{"hidden_act": "swiglu", "norm": "rmsnorm", "positions": "rope", "rope_theta": 59200.0, "beta2": 0.95, "decay_shape": "pow", "max_seq_len": 512, "train_tokens": 147300000}
Each number is 500 + 50 x the weight over its row's rms, rounded and kept within 0 to 999. Layers, rows and columns count from 0. Numbers have three digits each. The size before them is the row's rms in percent of the matrix's.

# gate: layer 2 MLP gate, 448x160, rms 0.0934, rows 142-196, columns 80-159
# up: layer 2 MLP up, 448x160, rms 0.0885, rows 142-195, columns 80-159
# down: layer 2 MLP down (transposed), 448x160, rms 0.0816, rows 142-195, columns 80-159
gate142 104:503536424507463496477582441491453566552508473448537523499458442523433663479503551547506511489528560491495529463477451579536482492469520472288509452438484407531538446562487572524494454524526437520493517569487470514471492454557474549588516596
up142 096:420518489471476477484548455517574505566478437443549563432491451544446605434520536581547453550503620488476510480523497603499468543460522567457474534441468452595424454577490518458559602537506525537485489450485526497511583424546491504584470546
down142 097:503561513500457504502493542480558486516482499451526424438493327626494484421508573478529526539495577538560443520500534573529391582532511514563474499401549577527472518456397555570515511522502523537509512420419601545540464516449505490454448417
gate143 106:559487568521523404460487529458531455572592457482487482580497494484554491553560483438356562595622510389471478377545475532533531465521540530483468377457539510576589476581426484403478562576475567586573451585513445541445489530497526415467519462
up143 105:449459492456535402502519475527543490567529430538513453497493484436486471550533501491562480524503477536404434499545396551423437527475483545449475422544459458548478548514442613370530656517587495498437497548473509521391538502434373509484535462
down143 105:512523502502530379432554543504547453545478525576451448527464511423458494535415419524524549551513512538498464395497501517497451503526503436499433557461521489454503501405384481450573523506572479518582516577476487494380548546492379524473541513
gate144 099:493415510484441429500472499488523503482549553515548555590447515469548557615530542518431605506479508560542552460476474572477443451494503443524449574419450478548557544495550435466494511462495414548548492585551587535355462571543369531505474553
up144 096:546516522449635491484499588426469470530494515554524525490487431525531459536604575531513476546482553509486495519458525513486477483503490460411416486472622501526586419548610525508520427558437557476529473502482550509549464438509552426407420485
down144 097:526548528521430502522429523495456388504459455452553512575403308486513451505478447549430601449591427502472527478489554568485448538474497539533488559544559498471501489552537522502560507444537354534542460447550453504535477463589463458482419442
gate145 091:453550411571580451554510500462573448559520509473415442461541579490528375458520551489517502511520403463519478479524487432474499503415458565539460483455566439484459401490547484550524488574503537533458482433525495424550575545520563549528396512
up145 088:493485548548485554557585565569478436569520463501445494432560486427534547516429540536535517523493500556508533534470436531523505522525462569468480462417525523470531569501469611483502416526455456561419481505495462444572511529501487432529466533
down145 094:561480500440505523408524498558496501465577482459455618498546486452505505478454475496574429564471533568483503461545554405498460501438556377606452512554466442509485496623520491469434554482532527393474580487601451442439556500411464535533656490
gate146 104:508569516484456437457466473478396477518512505521528505562523537514462484500500591519496538448464498547561513436524498485505476469437563535448506637525496587480431462466494557534498488472394463423610508465495581457507448532448582515467515518
up146 106:523575495480527489547428465451430601424557478417550518603493475554533510484491474495441464430575478529543571543507449476453530499533522589451495485512527561501512548467528510407466484492504405456537353409604431539595438596495562532566477505
down146 109:527532400506581365471386530525484532465487540415619601470448482432440485453473398453396549464565456481509522482568439583515466480513600532423528522531470432452498519451493551585457517579443539404490400512490436504473524503461452550493537506
gate147 098:432404564419553540493533530483550498515545613557477590539487552443474488492532546516549516523531461440516498426606445606449523485456467604550558515493551458479537443492517453480522456523545568533482486445474384584400542524464503536545559529
up147 102:499435462551408434430519464471434584439555481500497571339497484408521579433449502503575534540506582482434574562540455516492471520549411423515499477522461535536390480532465550460471540490514531415527515526468473526507424533490450471440472497
down147 107:529509573450536427451518449519548561549502501513562472486475527472558453601429536559528562488506481384490535588486561470498384481559452525455530489477438536518498517495470579548530482546561559454592452591515431473505544539465398458502482438
gate148 112:480523523588446399426468527530560575546444513460448490451459544401556581540541486534454587471568524497467449447521578471545516495438494462537470619493459464532472452408528435432568515518526491493574619492443557450457532477491559422467505551
up148 117:522438476479524473482520453453442462498438578543580480528498493555481595545519506587539467493584470480419511523600414547526501488540500501557548427537499492522490590501450489483591501468535505571465504525547425483485605443449417580602577518
down148 113:490490419379492511465505488579440441491518527588500550573470454463537515531506528503446434515516474465535539561501483566468553495495509521506657450519518535460497511498516483531407527439485505551455491526526433550513444568457421565521430441
gate149 097:483511572485510533459587542529467546431521450426503417575415526579550434544581491512478523462623470548537538453517604483481572479552555429516433502497455523584564472469560478560554414512543448456534567553563570470476509547512517474506484501
up149 095:442576483459514563519541513538549542445487418534558430540464521597444469509487471556555521494576464611594507451534544574606567563559525455553412503451382490547570428464518475588508384559602470422523605458505559478490497574481529500485500430
down149 099:525526457451516469559512470539526458516485559472560543485437458570484433520472465570556466426502526653521516413520444505497528567495535401491484562510491452445525442530478495537543454661564516472456597467601520421485529522449483541473555504
gate150 101:571523550451457454484504521420444513547549511453527493484543537614548439490451417445454507507570440453483501452502535549506496544451518473462412569421464439517584387491488500527490491509475384482448482450512488526500461527570600508541521571
up150 084:503507453586517555585485420504443540454518598553485509467448425472503430510539483534396542482534540538524562484488484458592498489404489545507482403418485533464606530548499494440553532455552480519430504527546482497538570489438435531495565500
down150 091:454529504508605501476559346450482565504551495504331472489505556483512537511453469507435543483579575432531580497360460567507547464532532614514505531437442553505532487483499518497615462496476477556537503526537451494486507523500478504525500544
gate151 095:519510485536551505479575582519500514473410469449551524468432548490471602419416435470432553464523463565417456419534562537491467504480550521628541470424467468422454455508530491503472432563440522535540594495448481480482526497549498550413500544
up151 092:446527526466428469471461426562482562474587517466551480502532458510512462514488557587469557566491548439560548503481486437551451538438587490477426616492510492548603464500607508457511457472545520495458452521541433522506630457458543385533509481
down151 092:445498436440510572444569501543469474458525465561526567486521595514479481485488491484505512405563516473420540495524517498501517524470471452555517553476458553443525483460468507534519551547599462525523575436519481526496517510529506509306421586
gate152 096:489535448547511484617411471561483514481521507524467463410531400538453594473573523562586457501506497465413431452565554543542475476584458395407444471480436519506482493420531538500519448440499557373483394534442528504519534484503533448568484449
up152 107:494474485419535493468496499518519514442419508520490494632465602490518480489432434476429458494452477556604507564504455478539525576454592577576543548545531457503529494543498460514454532637598422545564534504562435468555452558440449520415546550
down152 100:557455497479511513446510505485426404528500529447529536619479545426483409440480487480414519518551525504555598536435499379512554521393564572519529502581591537520445522459525459515453570504500433538513553464624520471532476533484391511443523489
gate153 104:488504516616507530452560581534386582571575455507499555548540569566534513424511556532422448500497458495507518479456544537492536428489453502435467422465570555614438501546536524532465501462429455443496457536465507482510478548510441504477521524
up153 105:525516433476487491436483518502407522553544430551582546495530530535420562381497494535390490493437369565555500479483508598527550484515464479460538495467526532516426538507427516508506500498491455443486456554417457515534377488466524491496538545
down153 105:527555434396518475542538487508466463482544479486570558495511409543494483509457511515469492473488426617557444513519521528514592562525542495515451434571519578542430534528523528423505536566527524434526486522436415466485471523469526512390452465
gate154 091:479526574480472581604409496503568580494485553442484461546505541607433581494463401452412486538544361429488505461494570584493525532494482555538565470529423532541478479595591533547445422506523511522534454468491485516625389475492548491446511518
up154 099:549504494482420460543432362478446570525484495495499487487566516446443504578474523454490486537467500531443507509446515500513386425473461498485501555496467458548578458454431425422429562493484521525427583501512495493465478514363437539508522516
down154 099:556593418476552547453376469476516470483511376432582509480479489547507513422521551492468471452483526506535425550536496602473588451512470506471464475521505507523501486521432573467496564551460469442558482527491469542549381457520436528559578467
gate155 093:513526557462467376438518529479475467460452436483512453588509536522536492486510519485442527445528481531444555537439481497558509422536463540489608566473538550455504539576452600474575466481574532483525437517586573499483520504508455470494450490
up155 094:556452455485578511443540503540481553568509421520487544497570425500531536493476535512545515507469454579514407535455455468539616473447407630379513380539547536433423482540473465516473513494508492561486471462529584480385549626504513557533491483
down155 099:491523513513513435387517374509561487532454488500587533544541584506468579478552466497513544548584518567513567448458456516540447419561484594565469617463539446527487489508479507552498482499541577587480538497527434450457467525490496419501502579
gate156 102:555490510421478528524515435484524522542488468516601449571432468484596463529504497450376545493627527446481467545515511439428507436549490570494565521456556526432556545498485429499498430501448461543497489484528616545502533496514536470510547519
up156 102:482526486541457453485525503519431552454584565428439521519514574561449552432580463574539529445371477502554500444449515513529530467416548388483506503566429503605388455477538605520459514453444546497491516557502457465457417459509485469473474518
down156 107:498484544483503462500600534463471580476604546396430472546567480554506452448556546511475506480507492503458489539552557513484498444386529455415548495653449463538555392484536570490466564446507523400527495554510591487567586479556487512527486520
gate157 098:489535571556493495403527533412412500473500557397470509447503548456451468538465469409535554398526515603504508536612494565504452455456441520537531413495566516591462436494542508527361490502570524556483496494546487463460494485532421451461509487
up157 101:517505484512530493546424478503594483442585573536484484574546421586553516514502536554477505589448455492515441432428536549360503485524521491443519524570488422472530527569536497420451484596447523443466541520475485372619465534514464527453499565
down157 107:585409464509567432529526412541497493490524508455419541549590520577543489471517556521519483540528467485503486421415514488502481433541523535432523493518499347478525496601499476483501452473415496445457498520499524383577546532535545508504471550
gate158 086:375525531517456457546493472470573398504566598479531592439417504459458480496455509541473455564603536440495440464549551614478469524430471533488483467484510442521423559449519591501441463394449489468412581461464607524472532469515543459451420411
up158 093:535455487429505492539524459472459581489394470509506487538635464482512560469586469522598546459435498550546551571473427374452480494542481454531511560529510512500452545553553435539553460567510470519584491560525456478469479535504477503554533503
down158 088:487506552506457461466471439513470434499461497514365490558564542469515536454554478530490472479481424483531490591384434454560566435483526521451608534581558534513483400441480386508495515388574499537541464463584429506461553460477441474517566519
gate159 121:551490519493528552589506452430467555599581464530432509545475462459496447508501575433514497533505513404568599412564533550407485490514522566397483481517527527536443446557439555490537481501453434511580548544570493555481533506462537550490525417
up159 115:508474466539424400498522453517578482379461496430557502445514556509509476469527439493479462511543567585550473582426432413596549529519474483623556488426472453431528511447562493473496451555540540547438400472432545476503514439601570488548436516
down159 099:524521469541476429452510516508512446470480593481453521491511589507493497502554500502503402479541549465424507550452446463549506513469489509544579548456452436485540520413533414501361453533490428524318455500450467513314527520530484489488491516
gate160 098:501528476528493456532488534496477470551510555535529488454502503478457461561555454484542563560436582518454478539506470502510554508507565591468575630594531545501439491406492563514564579453561492516473529534481531418472510561550499502369473460
up160 096:531403459477459531502502436547503470450449530479586563600505427567499565489510472496472595506461442502519516461514511532469540544478413567433557514474584569478546527464472563502520501534551449499405417456454491513627458520555475556534474578
down160 101:459411501482509476511474466498458620452641509476570442515548539515641524443538477572505481490590560438473583495484506434549459485537463539490456474368542446555512487477482514555459472463516441445492481539457490457479448503534486526560548510
gate161 099:591454493529470418411491455461526475469560560543459520496485571540556501463444506484436501447441549352451501442464600532457475472538434561480467577441489476462489532525518475536497417521419492517586453555543561459472524568522482464500510485
up161 103:415462449442533468452435541453445576529439552465500459461446514491439516514438439497478577501486500429459479583535577543437599494522573471466580484435481627538529451514475525459559445556544470538580379481495543450546544523441467466439495539
down161 103:424473477520462577500538466574466450506464494478442417572365422545427508554560422533416558545561539500463455569532485475536486476507596473476608482469493483527520458465469437476546465471586528487467475464495497435530557461518495457460455499
gate162 111:581440520507497572538602430538469447415542455460512541582531452537513555478491532453461520378517516537476528478514539552526606503509544443552536390520548525469494568456468534508381426447432490503482452520509484417619553530525566469495531435
up162 117:500503411488582524601450493543514465517485534511472537479521395464458503519506509537490519477480469500582458482514462448538553553460381522503531437429544501379514483492565481502444595468553407412531527533495508534472435571415506493481481471
down162 111:504486508590508512560527461535672461486448479425504557569498547543463519503531415517516506524407508452617457460459382515493532548576467470427546549484519460545488414454479553591558574524526379515492474498475458463376543456481520510588515509
gate163 109:482522427541427479424522472442580543498577517430563508478566585559489467490426463570456483458539484470622400541437588577570514453473465467420551587441418441577502457501548413519468469501482531534515492515513542606437399497496560500539423454
up163 106:534479509479473470548507519466421487484454370514371511467501448472488443455585478498520435502528482465482585485501442454447501564413494541558472510589586462573422446548542547412518503490512483508466504536483543512444585513478506550434531477
down163 105:454554462525515489490542491482587458460429411488494493500458525499494515538490521511570497451527482514499448481451497490544513473449441491468533468478540515437442491494509510510545459458440567492484524456543460502281507547542623440468395472
gate164 089:432465466489530497487508558511481496475551558571503549426495411561507423492436459494557472517469535427465468488489500442410527421483522447481447460600442448502525540438521514514518525402528510565492529547474435500497452490513539477432524559
up164 090:614560449389458613532532416527462434529453491435492453558434574415534537561522529556451512449538537538408493524506460441469576537515461570525604446484506507533438477499566480476530473508467493472535494449471488458458510522515481441488489528
down164 092:468515513563463572447510527535405615463477576513487495499509516565484468524518543518455522443564465523488524535480447421584519459611493457550539498524528524608542448456475490559407606446465502395603501506555526466475526492472494506474441561
gate165 090:530507528496415490364462477435462495512528441440555473597440487596533441494439430479406555537576497566506556459539616524510512504511553460473477532374383480482529491502537479448570540489498492502547476507505528523475446599476520504482507513
up165 092:572430583461636510544475465443532468500556472479521507487538529513494410504440448519462479517543478469539438473476482476446541545507511499615436570516593413429567561520507559523431439413373525542491434461460469513550518411502578459562504457
down165 096:499507505473521506515447509528465440526421453589457524483491368531470459508500477608494538458477492508533544506568514504489433512525540498482563481452441521480552491567533415534573542403635515533568499466510505515502420490478428484519400553
gate166 106:485451481511428436528507520542462639443538541439496453509450531536456506474439536551453503477572452576479503453506515483554492537569503499543493439466436469613523495411496468565559437521474518503514505535491530489587586563462519557515582628
up166 103:504567547604433523485385576481552458413514386576467476433543515501552416527564419508496486488488580433434467461530536580500501525445478521478453550591490537497472550538523527499517509506570615497501462452457449421446604504490415485489454444
down166 101:496505533582551600518561441573475524440530441559489505484552427540571495539521504512592457482475546450441395478533577521464431502434499525479547529484531479514545562592541497531439520532506531446472420530477455561481493469536464428425454369
gate167 099:457552430431410387532465438566449566548658592439455449449450486471520540514544587489558593429534437470570493588469478483441475424506501514472518484494546463546404482453542563415557530432559511376458479521520505445507593515427473469582483497
up167 107:567494452550645554499455564436531369448486478542552590458521481487488550525451416428510401452521534532475456512488524530557547539441478432473513438446462539573463505575515464502461436541527473559508510427418550467472444425485528533526520568
down167 109:433457547543520554485470527392480488549487477567598472523489465566502442512564446409514492458494506499543470425457588452493563509492498560495496463550469524548532556442495480471431526488480484498580528459480571488481497413547536538484521462
gate168 093:432478539528471452505553425438509523568464544510551471521535494415435485500559465529569544470403453556408507587404407526506510539519524523517523570456512487570479428430504427410498513504536477474455503477432513506400486476489519546419473557
up168 095:490492513501461485474498560492481552552443391511487378498499417472545415595531490519477536518489496437471560554513465549552516491519508479491564587509539600535517484426542493463489544541521448492550523467563440542423450415565506444409467528
down168 096:520567537405520505479482578567524443501509537578469435498592495529510443528531459524502521584504537469439571552522561453547505631513489505542560457558529477485502527574575484541504548482537498511489572529610523469518540566583489503546538520
gate169 101:500417500512464416515528476524472391591495443494464455504564552408533478517463613509527543456500465530436506450522505516400491546568487522530572428533519439447437535504433535398542484530519615462399490552523517435523524526475503490520444476
up169 093:522523439574437438540577421586489483420473482503497481579499519468487649498477522591492471503541510502392469497511525390530500510464508442465523516447480481424531490463537584507569428488456484430454441506579475489435433469494540514419478523
down169 090:519506571428583539507486502486527510541508541521419508481540396512542497518374409539462479559490486476466482528509404488547543518488432416609476528447457610490447525488509481596498464495497485532504550486397507519484489557486433478465479405
gate170 103:533519463521528499566440435501539340505553580499500569483558557546479478541509571500570483481591531537476478468535430487339481507508482492523535468498518478530505425554524474532492476472486429455511595593523515456541509504489586485492516487
up170 101:514519533445553530503534557464551448527559484452434461497537522548479513426512490462481452456492577440467517449569529493449467553447536437596383428424391488346464520571470467537464530468423463535470533475450443486539522510397516611531562514
down170 104:531460488527471471492491553535443510558571431544398426472482605532501442515509508478425473544513595539529605528569519543545474517465485387555526521487467468448519570602515561509486480552407528482462549557498576427485521535478519599532602534
gate171 098:509442485495483454424538511474435595546521505504432479441449440447477506582549518565485476566459509507521499582530496405498476568601525579580519538429499416499484424600521516507574483559488466519430537528481541624406505463538456462543513525
up171 098:490415492509430477455597523579537641524591425576484457468504511480529516574480480560444484460542521540606435424454548505562469464495465601561516489560515506434490498502519513509426554502527589502466499399496576482373384512479447459470406444
down171 102:447455598559467558515569498503457478564491452624512447489509497467602490513483531496545515519534424528513462407455536528630538516490531445471503517475514489494462478430469463512494524516590582526535487512376602392436515516487423507470554420
gate172 105:526464467509428461498580432397426501458564535447628471527553442521500480542545520526408448484500460527494539509562473404450471397473579585404532508619441571498572449450611576466501534487456487468492451452573522548521530512554441445513573500
up172 103:459387427511493449535494398441464493506483517435626468481566458542477559509447484523422495546478427571510477534542551395500484476484565569418517496565492583470601540422602599521530535548522483480481483487582472576550551505496464516538611543
down172 106:516434340514485465521474384491533493421507468395650540464488526521458529484422451520441433536463450536535493540563615395457417522488572600478478455579492503486564460506509555506569535567486532537487462461477483550604491492475500506567586529
gate173 106:527411490496498542527598503575457496474478517544578505524486509496462607474541527495526509515464473522453498510504491610409472485556513478468516464466503521501604482442561449455412402486523500528453537524568490531524475449590460540491513552
up173 109:502422463539510487571559406495414525502529453498470500532512516501467524523564530472504550537358499493392550519559509510451519489494553514489508492518562511426452506432362484389479449520419454528514406392517422468531574542561517501469527526
down173 104:560430500443499522512541525458514425442536507594512481510570625576528558509503525525528442472458416525416483523579600510498509483501507489545501507513533507416436526477431435395509429506523502457484528517447505422581540480558550443486468458
gate174 109:531508451508490540495491505408478434508508578531524471527484553571531497530505483481502525574487558519454529426549450525508468435493465538471465509419554492421497448474562531476461493482575371604478490446499429488536456576580535573535545562
up174 110:445436460423479570587502580415540419564511599571483567589530504570472487482526443443411452499604462465557523469534555552545498520549422531525468611468520489484479478564583514508439531460496387517473456498562470421513489588541494484579591514
down174 111:460446505459403483473454454419574491515560438509447504529472398482535530365529462530522432518565552577438513514549558464456455532537500517518536599529495537489484387627526498526461546525481449493374440536627469516525487548521423501493544461
gate175 103:535498466541521512496430554489473497488513533521438522468452500463595529571511507492597484527574519419491433569415437507377441435533491502424496592518414464553416422554534518482451535583480555468483526535455596503392470575499556464472484493
up175 105:503464503558508463501568500508495544513411507547532535517575376468627560521481414520506564554539518373417558484504517478436546526463433458492439521502501510501504459489533557510504447507417449442499459524446442482470451511498514501478575506
down175 102:521500476489430431605480645521451543508420474528538603514503489444482560532622484468475531509558527508429461538626485466458439538521554401459586569525473492514489454585440516468467447529537491433449489457473453512475533450469535575518446521
gate176 102:571479489464523567535523474535558560555590444519453480560435584507510562421567518473419483511587494538460503491557487449450468456457526496565423516464512586472457548614515495541525483547478433458480455488676485514612454492564509542513521518
up176 100:457551509493501428505604500482514427557487483529545492493448554461543545455494493509450432389506517588590537498458508431510478484508420428420495581527500481557454533386430457508485462460498513445452523443461499582525435400547439492621532575
down176 102:546476440558509455448442431470506541532512441651449530533540450514507485509532580480513607430560469552451438542525486535559569485449506570525413473583542535467485557493403541480551522548499517540470468448459511538475556565570560472433488496
gate177 103:543484601451554485456447565504488459526535508494533519480461514536438466461483458485497606494492558536464569513520556466444598494553574429511454490450466455573479546467516505509493397462437447471508477501491553617459466494548410521487475460
up177 104:455557440477457537550520521436457561481472525524486487510588506507587502592454527511509380449529465460525511541418430543578468444471465475470535478509492504444495434563498486547559570528531511489502449484561443459512521561473562529553544536
down177 105:514529486550407471499570482408430565522455518520408419448555591545505481525487498468395581462555480496517553530489373468600480506483556487433565517485505497532451554426510501464520484483469390572523484468511485458495582496469528424490515642
gate178 112:491592432527430453463421467459490571539495538476519531491585476555550510417516428576524476539488507394524503433392569394399541468524438462476546574550464452535478425536523483566540508569483500519413532502498534501406498496447512555490441464
up178 113:561495431463399444491437454494504488520516562471491523431560471457502505398474490581492533509508537462479522444470471483392557449482446436471534520518566499528562492456467473531594495565422536507443536536456620478400544518381581602398506416
down178 098:509530431372500467550495560485443545476495539552540438509414475514395487421506430479566495439548609550514549526559554455513520517562475488488416504487362497435455479467384449506501506602466476557570478424505508494523545569382508523460438490
gate179 105:491520519523526455536460528514477539566417523557598510364479552465472554600577530520472486420568461511502436454498459439549509530542573509474522556419493439533470499592503546495528587599575516497496514444459560408566522489481486401601554567
up179 103:492535460532548422476484567444465525602486495438441470467568586547477502568567531589526517424514430466529414452557475445525467499494553427392438537491404505553439560482463522487575582523539538490534494522517471394478551472444490470422491564
down179 097:527479496446510578405484510441433516453502538541519591542498398385499446423449575486548409513445487599507461483452496603462417491439511466517534507575492480520463488464468489557450528528563593425492481532493493516522448447527509522544477400
gate180 095:428455473523499553502533480543462564466622460506512383549520535439549512499552439464425512504510566464468502478517499536489431537532420441451425505573479502528494540497538485518501479435533474491585469438490475548598436505530550468359548495
up180 101:478472486432560446505545511477469476540487469485468586447450397424491573499443512430480428479538347587557530517473446473396452433450532512573501429441520460450493510465420451422483466480464455486455525456454465486426440522517465454517506532
down180 096:530476519434484483490515556457494395498354541405522596505504492467472441498483609433619426486581448450461428519508468476489430445451513553561487439466504479528500551503420484427521519491469438541491464524513449518446422542554517466519414505
gate181 097:518465500495480499436693566483585499474584478462471564528494512563519482590512562547491461458482468508579472519458471459404409470472589518475430594548446463536421494538486489447446569493560510433559521549542499572547484426467489403544463464
up181 102:460429446517451434557529432540470411568533445501466494489521469494453538469484488393576489490544608591502508539527420500485581510490535460542540519502525458546457432524547447466545541525461577533531434543533494473449573486490459515366473502
down181 104:461558460562469459616512486534507390521507523464442415493450510458455593562550445554516545463530556467447510517591481482527526528513504523554481414504507528453499504465483534497469442519490397536479478393544461449433558527488516515446430474
gate182 113:461429613557490537565581534553478636548471445433521423467558469505438459460463543451425491540534420528480579481457606524511473484535531591463526492463472398456450527483485473523440541522429524437412398580476576619510461477481396417526523558
up182 115:437440478585519506580560513533475630563477478484472430436532495501412486469488516500430489551545399520443558447464605530534477486470494567471474483514439331494400512496526491477505551544460549453442495528465547634456474560473433486470530523
down182 110:476449512497586511576460478555534517474396436455544387483500431437496466458496522506517509526472488524519530413421522545527394469521507539502554528418369377512436499561513514566513550548505588388469468605545523528541548501439456408550516561
gate183 102:482527489523491401469600594487474593532457462441443499560538489539461486458457539487446591498584519591351520523423517566509526482454599468458469545536536474422604429479444429580516459406483547532581520507580529492536545443500504521477481505
up183 104:397424547528459487482487559527598506511413477503452523451465490500515485414515477567621437538439542466490544520509544453486509489468417438509447611506475472395437490500569420520499479460417516533504536516457568430465422410536461508482502483
down183 106:445422455504561493514512457558573434536534530606448547522511535467510552520502454506498524587477587544511509451503571446481505640474511501548438522646500508525465589484560474534520517496451522470482476549444532470550523407487446578508474381
gate184 102:454537526547444545501538465397495516434582473483479518506398542543559540509492509471532495540491443549440497525408498567529442448572582491534532537559579458578492429492452445476484469468399523486501559521436535535582446529645503507505440525
up184 103:405523440508478489562483423442564517423556466479535526501385537537512573451408449434520522510451484565550460541467486564508419536539518499523460539525537530542481419419418461506480448527464565408518566543388467554556461575568491534584534499
down184 096:402560390549489518541426468422595536506550471620545534466509512539512517471515389505498520522503484553568449496561502500535509448554491525517487516511495470492497420411509458571462419587561531418408514509384509452627459568474512584602546502
gate185 114:459495557567505393514505461435505479559505534573524543585476448509485565457516478483460501520485446457488542487543515463508449474564530399373496524485527457547515418535567479459514513503500336430488513505482532543540525553489474525449498526
up185 119:462573449624495563449500433607507542393558400436434588413646493533442502553518553529479560531439565539477481461468474425533525545523497545524460480536469508577537500459527504546461496490422505532487526496630366440488533500515559441522513540
down185 110:393612464543548603332460426504570523451547448492439603436616507505452534556479533521450527520529575465510445460480550460431499479481448577567477491514562547553480513470506496572442527428479494529601595454530473450467441482463561408462522525
gate186 101:498442529438509475399572462453519549441483514564476528446425524524464550478502462598357475430444500523444468487478542482482543549532507487509542610558465457570481481457581473477456483492509529596489502585568583520483453418489466574479553612
up186 106:537419555444556419559541457480491429465552547526467459505459456594442530434569556500424500470493467499475483558482551571506554523522469502530461567529546439521402456427509411463536477453498565496483558580458624506425489488435488629464544570
down186 101:550460512496513483426455473446518496453559488533504509489426556514491525430505524502453502574448423608499531509470488481507574547499518444513531472469509462561427472464443403482517452639483585489385486536519501486538482536438463651389527535
gate187 099:594549560531461445455462565496312568479485557464539493531393544481491475414498470558443471522552541495450478495542562442511460517416495494441484551570516500532510418568576449509486516553489487528462539510503507445489459627518504500463605513
up187 093:445447488552480572475588490483614487509530510551434510491600463552522470531569538451499573522471481455500510429411473563451552432589441528456576535477443460545515561432463520488481532410448493475532439445547497571459493437570453471556451468
down187 106:466522487563465570531493479434558566493438492500431458487537514527508524570529516541457634541482489432485548486380422509504461491510559560517531534455480468552479555412472583522422488350553474456542451441515530545444498499513487538441462482
gate188 103:478542497474512430501527551420406456583495499533450436588429525509581507534556504575492460543503566495528471508410414512501472486483500561427542575558540491523450499521441497504531478475486490525472547507526653593386458508513432546486515486
up188 100:545538606552520453532498574445448492627505433560436529578463543505527487569515525606499501461485519400516494455488392460507410482446501508512494486566524426445496630573427524559487499533546501502491427491539541582398483521536445516515482434
down188 104:400611528489554567526482660509422444496492438528480464572462470530511477538427564513512505431475545498527537494479428520514408484507518582489597531461526430398496537506404517459458529539513563532486441469489529429498537504494442537439539410
gate189 091:458569601559457539554496373563558590534530414449474491563566486580478496481543422540457516555548503561605444487430517502510493493465463590478556570527480479553450449420462540555506484533466479480459469537491514513487406461544500438540546502
up189 095:476491512411616462500530520517452469475515410460490527436513481533557469508384503500410417464498489480443508475476519462478512504448599513564429499414469469526461617591466484481428503465486460506544594424421474500567565532473561560451469484
down189 090:488526497453533408530594484399473504501492533495436471457436533466470456444431549496415422375540512542515533576470539521564535494521526505522597457427496532497455473539415512458509510467550547549559505529505474438474477530471509527436393518
gate190 101:440523539571389472447491457445463579511530537445555499378478549442484524562482540462464524453625411457513513487428556431375499485623434488467437451422518480501462462501468432409483478497510491449591452511546515473471535517436475512511504523
up190 110:471456487557397433572513531460512479495506544490581412427537425439464494569503481440521538431553500480556502511478482449448418532575427433499409449436502431451505539437432483537492445562536446498531497469550522482568501425438501578494571517
down190 110:524449467449598656511523595493502442498522459578544508484460444466535438529493486496452461487382503519482579496612474472569522558477502478519517496514505437422525611441493488521441454440466478519489515411473511501562482460452537523528536511
gate191 100:608486598510533497517443478520380496463460605481519547399494503461369473476531534491525520499556520493512547530553391554494456479503535584508465497482442498523538441545553443516514434466496512566452480515513470589534543541522449509504562450
up191 102:478476482495483499528507461394441535466533525504509504460401461454552516532516505524472556486408512464598475556480574573477515507555462441489494494476432506461489434485535566455534537545476625525558421501527572440519475493540533437464457416
down191 101:483474479537515498501517422497479500439452351496545401464504471556488458552545529530456528448474494489505503493544568429430520613562508540450435581445484474427425549534400548417495482501509611555559490486597481505535453547531494518526382504
gate192 108:442521532455503438455448466481521548541540546456452481476483526556605455517489540593487482478536545397502441568456490483518560566476539423285454572509534412544480464486570489507494438498573443474603559549538432462448510495515462457422444503
up192 109:544487507537445505501579598570496474505405460542608417515483549540424567486513486424507517523466422563488522481608514491480484471548511541590502509533405554488495550522438492531472561556463579459470487462541589498461480554463429530564543519
down192 098:531511532527556471526593508532451383541465433468546480467577477496525512494534479516503517563479513478498549425536476502496452425483405548547500479545453582561576525587489495451492556431454530558448551404481547510368418555575433475573457510
gate193 097:516521586568469507558480406578450479481479503470548489579507430463533594476573483479478495538537519558434530533501547468502538516450596433438496528528471535403530515524529541533464442413499514514443424481618533486553531523589414383614504409
up193 097:479466535457493543561434550478521521542537493551498516467450517538420407432466466522530511396506535579515497474515587479516475504528512471522565449398468587496529485375444528562562480520532498424534438479494486527578526531462516546447575611
down193 097:460410527540374462395488583524460544562456543523467571502488606527456560530538465450510514539434545548419498519539503466479423459521463498472470512492503450449548496575359500496497529513520567534546525493450514521499530528534504446441461592
gate194 094:486504506441456506546542472438475531478465489476526533469434506554455541472456484496484571524586553525422537556460513609493484442567512446481582443506422448496546499523485605574492524446441415532516529529559443460556457525548485572472517507
up194 089:541460539536430516470465552451397495555558493514516406571535602451471454583572546502450516379448489457533549411575406455482593425458422467473564512520512560495485574460500457505542461536484428514452410574506568510470445548484548446467506435
down194 088:521523566438540563485485542482429580505502516464506549482396515399499538507485482489516505481544546488495560496618465519470429431514479471415577457547419507405558447528604540380475510427452427481540478487525468576475480512472538406477525518
gate195 098:548586486607446476495493521515549427431594500411490472441468610474530428519530488558458518518497467457499490417530508509479527434492531524519538491526520524564566502525564427396608496406504416485477569494467605585513488502558545492500527459
up195 090:499450544511532574455518480355502599527444512519456456598460537555490536468420472474525523536538515426478456537478506534436466493503452457469520488518492503503403514498504456545452449604426531490637474447465493489431494517462516508396534570
down195 092:524559519570463465459464452482505569482461507530549435526431476556546502507468466495551499542545550514552522537512548541432521577475470450386506572561482536535462574516528553492491516480491525443523473515481545495436559555507481535423368508
gate196 102:490506445472515431493499463569420556510532484489517554530497440537527621467358468493411540448528548447488517533452553557554479492558554463512591484493454487444562525469517509581476450403422448521492473512580518535577505519466431498574587530